Each number is 500 + 50 x the weight over its row's rms, rounded and kept within 0 to 999. Layers, rows and columns count from 0. Numbers have three digits each. The size before them is the row's rms in percent of the matrix's.

# layer 7 MLP down (transposed), 640x160, rms 0.0945, rows 575-639, columns 128-159
107:451496487440485522526572497541416531516445625595484501538569414537556480510464505559491457549425
100:504554523481459419503449449469516447335521500446448621481499495615573596429459601472547568488513
104:480476460444480530553476448397570502499486531553552429594503492624467503491506534475529498543423
102:424398395512459529551516590486540434502451574529474512498497566562460495468488482472478504551548
093:466467454518558463567587477491492544482510481500479463420407467537633531484477497516518443476561
104:537442460445602520480562478613464446527477426510503453445516517525559476482430519502475478414503
099:573468481605505359550437476584510483500523456441438525506564486472546581450441574438596450492516
093:457561476402462520424532411485444590492478594571554553520512386534536543511613480444460482534487
104:452606558464549410456513447573511517533506544490543559534451399397556500504571445567420443512534
109:432470457472489500544509493454483486543503495476525556512527441440459456500509492570494519535525
103:487592536527462487521463581427453521470485538510528512529526445534457498589600506458542483605463
089:471419514491525484519604491557584469566494440568464532476510404577576531542507437528419526463479
088:497459455388481528497438591551505466565439464461528441543444518492513464469496535432469507411504
104:475588407550544453416475563419525527537486437440571434473542615578549568565490499483470427523460
088:374582527478490505544470520584492506546529548394444566470503471499480536616450460494534523566517
112:492538450555563496510514526503431481479588503468506526571593415471515506392356500484568430510465
099:558460560598493517460488475524443428562557505436524470534489541475452456452426475528576521433420
100:491476573498421558452607661468504465466507527489484483572576492583566449510539434545455539466498
087:434473473416369431465634528527456568423615525527519495486501579423430565558546472368516579426504
103:605495477435502471555514525445537555574407471504422489539537544494450585476562524498461478453511
093:447499555394488469439488458506483555497484477443569481513417439470400549547562548575360527510458
091:496531469523438459497549598555556494510462484530579509491397533517492512552550439515449571493436
091:563554504423554448516460496559548479472535424497489527401487455472459539559572516438522480398565
091:433472514506508548493513477478573501548465441464469463514519562518592606319509476551542470606519
109:479528512478550488451525399558519593522431577505583361489589517436495522510523602643496405456524
098:482465500414484464531487572458648528474508603512503468596422537561594504487461546539434442483455
095:555545477485513485561504518511531525529470414499532603392435540564544463527459605522526486450473
105:465539598477530418529482426498531380572429536484443496442467476495556488504475523607580552515517
122:520555534482437452582511573440441478602464473510519434546477508549535494470512508520523440450506
093:532473584487531473562419538449601513531454516507509511519486506536572572601504473468545504468482
099:429540374527477513425516483502471500449471447556466568564485530474505478456503393494449469479519
097:465504455483424507484484433469403396530472545385458537471437594479448460535470484466566482526559
097:515471479472488559483360503513372494497590502514485519555413581442475468340395538496473461462485
103:540513622538550503537506541518540515428537471489467461458488464509581609527596529547548509607498
102:481447505452470514447575546420503504499445477451529517473456673487439430536540417482440535443443
091:482540506532517512512535548395480487403531525393439609494586547562523517534564492542432500554462
112:537501521528470527503508529575454524548462537500626529444597419472421551529448443537505517509537
087:490454461488494458443506565609445418557474596478445480474549515435519514459492477546444506457509
096:544609391515498462527482446516502508465461491526448556533467584491536553592514396496510613574488
092:503559495469504523510558486485485532508493459508473548473528506480589474540576514543482512400551
101:497491507439485460421584543551547565479475482559490531584524516445515500488422460523517518545547
100:463506475528432527511497494482449528508500486540512544541419542549528516511463477556505589491565
095:450474431545464542434476437570452542522455585485467472487565514428512464491445455418487541516521
089:521514590553501588529472508483544548579506519534579479498496521535486527455411465507481420496496
100:517493433491509398536471438448473570469520561475461498535446466421520433478493521441522531557576
108:507487580524518503454492460536478460356497523508617461559445508455448499487481470499527482473552
107:538524545449533426484385523440533545560505501537422465482429456462504444502515508547510528466466
098:465554444561463459511544516520576550437607547491492508381446532542453472523505542530476548468443
122:537566437521506465432408499499418524525491472538518472479565480546522546458489538409498480399482
109:412559496460495527484535458587516466506493521499541488457596485491508491485469494495510657468537
111:428546538492440454510538499429484457455499454517594514465441488493554503408577514514486430509491
085:473600370409430517485546588519465531480414558433416519470546577494509563571530598432552502472492
097:497500549481542444454501505532495544472557494500400552380579638422520430391405466471388519477428
097:621499515578461490425471453405511599517491532519448452480486538559549544539510581499579419511609
098:491494491444439526410498479413460455436507531553468457626538443490473396491510581525473423423553
101:538440440557515439459498415491553501462453427493544544582542502533499519484442459536505472549525
093:537528407524509494478552537649478547562583408504572469428412439420416395500472520544569459479483
100:558529504509434577503579527481512481422510440508571506491533447524493447447532447441537482570529
096:495459492524517493501462541469485474538478490442481481577570433518488539543476418616472480522546
108:578477537587481463494507570499520531472551576460539453470549609587476555451498579475533606523559
102:446564537463532503527453511467507466461551427523459496480472497437504392362552510486529403452512
094:546485579521467428381432453535550450461486526476552490504586493490573492432512494539504572545580
096:534467470486568461394488632469502475526603498466502554419431456569515541505460564424441492501442
110:490510476496518523436505436514506476448509526465479475482518555531500493514520517509543495358463
104:470411500471551479532441477499496419417528524420466497595503531550414474445562526483540423470469
# layer 7 MLP up, 640x160, rms 0.0995, rows 576-639, columns 128-159
095:441397585447335509506525434507512439569422441470562489495495504410487487570483494549540482575500
112:441498499552386401470438528520543443585509531489472422431487313496550581489402431411528501550564
103:463544540404516465493414456510478445504408515490443559478426463489520544494526507505535543566473
101:425542440480526451423486465465509475503397448487465516476631499518431491478488534565445516527446
097:538504454460554459586519455493578504442556493576504591479553507517485491468541554509549536510404
105:473470511551550502491476547584530544552385534473552470500541419460469541499569544504417515512448
092:497558489540602488539509564446524570491402521432466455527524406488547533434540551522526453622515
097:521420570447514503480444416443519438437502464487539537435487558567496488489483604438609505518482
095:567414507524552446581481463478534602504489441556522456535516476447564498466473513480483477627486
102:458541510496435450549511402498574505436525505513538525539519565503509495423515483422527428463431
097:520568425527594583519433466478512535539384513548479488398542534628472528457498665548457451502443
092:453547536571552446505451422551479573452542517471473620501495448444533497554489506565444508591471
095:429516528468443482528378520544486446529462445449576500550431533558524510522471455480510545454439
086:437474536415516434458513558544471527451471446612467489505474480486465501459504525589464500478513
098:545543428538445455465490553503533484571527601585507487461451464524428462490489568465504443484421
100:463586550481522498471517517542444460537342520486529534496586433472528587480481440475492593572477
093:535550595477430521485447442540549468502401520504545520486465497398584447540495544473517366510517
092:526515578523492460581452521505500532447522476448565514445464457419467449548552422471538433448493
106:506461427455537369557450465566390390475411513517543453537503464439559487493481481417477494496431
096:524538456459512469520409497415522463488469525463475565526470455496488497425512505516504507429443
085:565514448449528519479484527511508604518438487622473513528582486565613570546504525454488497507485
098:581442533518467440518504556447464490513578535578606443508467482532563558505467537505469477464429
090:576557474542554555457542514527492523511426439542483496508504415520592543560527461542450471475419
104:393474465459525488506446493430443390487454492454572400473488482441468498426538476489471461557472
105:425507468556656548530530405467434524431418517412526469484513516472565564501517560492506468465474
099:464553438512434408467495450526459529427520484508458501569553522508563477547546438531472631554502
101:625548485487583469578526490516567549549525459464564466422485583499462424472515506518504528505512
122:483494485520479485515614485473605515569455517434525504476430464493458422426499541477570432476502
096:435469468512531465460478514540415515452525492504558572380482458435493521570326575610500520465437
095:473479461488462411539492501461496543362509508421492515535471496464476523506480483505484534553502
106:529491505432432531557534463455535464508476579505471514502445476431508455467476547649554421427521
092:430477516628462431565444451516399511529537498430509520519519471519446503509477483427518488505415
096:427566536463540517478530443507439481526503362508525446512474519523460418458461549458469482500522
093:556451546516464530543556450496450460647434510555475416599448591479366478471526488534478411505540
086:555487539444480446577556547460481533488560434479508527579437480432537440532490473474464482584554
107:550560458540419431516518461549474519559605532566408573536413507487509538523526589439547488479517
092:459495531492430491486459543427464556419485511468466559438559439420540421460514519584508483538525
107:513485549470437480529465423549569439507476522476558554555505571499542478462528485461516449626506
099:631454499453472501465405569481574546485499461521530389540492492580432425524419502584389511545435
099:516592500575491470504453579491521529495504493506501398468454415474556509537548551507469506550357
112:392526492503480512507451462495469460524466524578589406494436560523493534481542491488514524537485
104:483460446490575449454475493461499506455537467553456486465531518443472580540430531419474506510516
098:479507578436506449481501522508528511481531450533455581485480409495447458483569538462456537412581
099:540501546461481576546476503527444451567469525544517516558458592600438498529440395515565450456481
109:558521518578455518503479478494527449580519426535502551414455572403543540532560473460454492542464
095:482466488499534462508476433474547504498484509597562529544539537571455423464448552456523568549506
093:494443546495551581468456464439526455572547459532474625610555479469504431506581511438548440515477
131:562496468574520433572414471438474558503519404489517443430496475512518627472482514438502455541495
108:446523453472482477573570488483509417503491539496529488538550546517553484527522532485585557546521
110:524522490465515541540451491389527478548430410503534436410448505511468479546403528462522483495516
088:475505539483528592476499404504460497580515415580487515458507463490583360454419437479389528486517
102:511493540483471510508502506487550439470451521305497412415434418509592540502531424378504512473510
099:464482476449517473454526455550426430376466470557496493391479458512463418478414460518499493486421
092:433487508382463446457471512464498539478387500422553440541480459509495483502502499507553505560478
103:554502420532459471451512614483469594594501466451494521543504496475540408528442511358398445437486
100:448520531474493567484495467502543472555516493538467445547533554415432492429500442529393461434585
103:532428470471557429522463487499483461539529502553553500580418479621565554403443452532605589560580
100:451580492406598526476462486527477507481527496391446522516529534395462375429420589494506543449485
102:459485449504505562517525496522509437506438520554426539450472408463524435539498552468516445526462
092:568467510504549439545503514509533519533415550454457534480531507396392505500541511525450596537507
100:464441458460500523568562435548452590545521499555392497506464533529472562567542546389446498568482
112:457431520500440532548563474565422597445557445487464500563512555532525517421588422509459486548539
105:447466536464481475492447473500531530490453435434570511562471460530469538555520464560563469606500
099:483551496578413507536558433510492609481524383506550504531469560458492456547525511543510535437530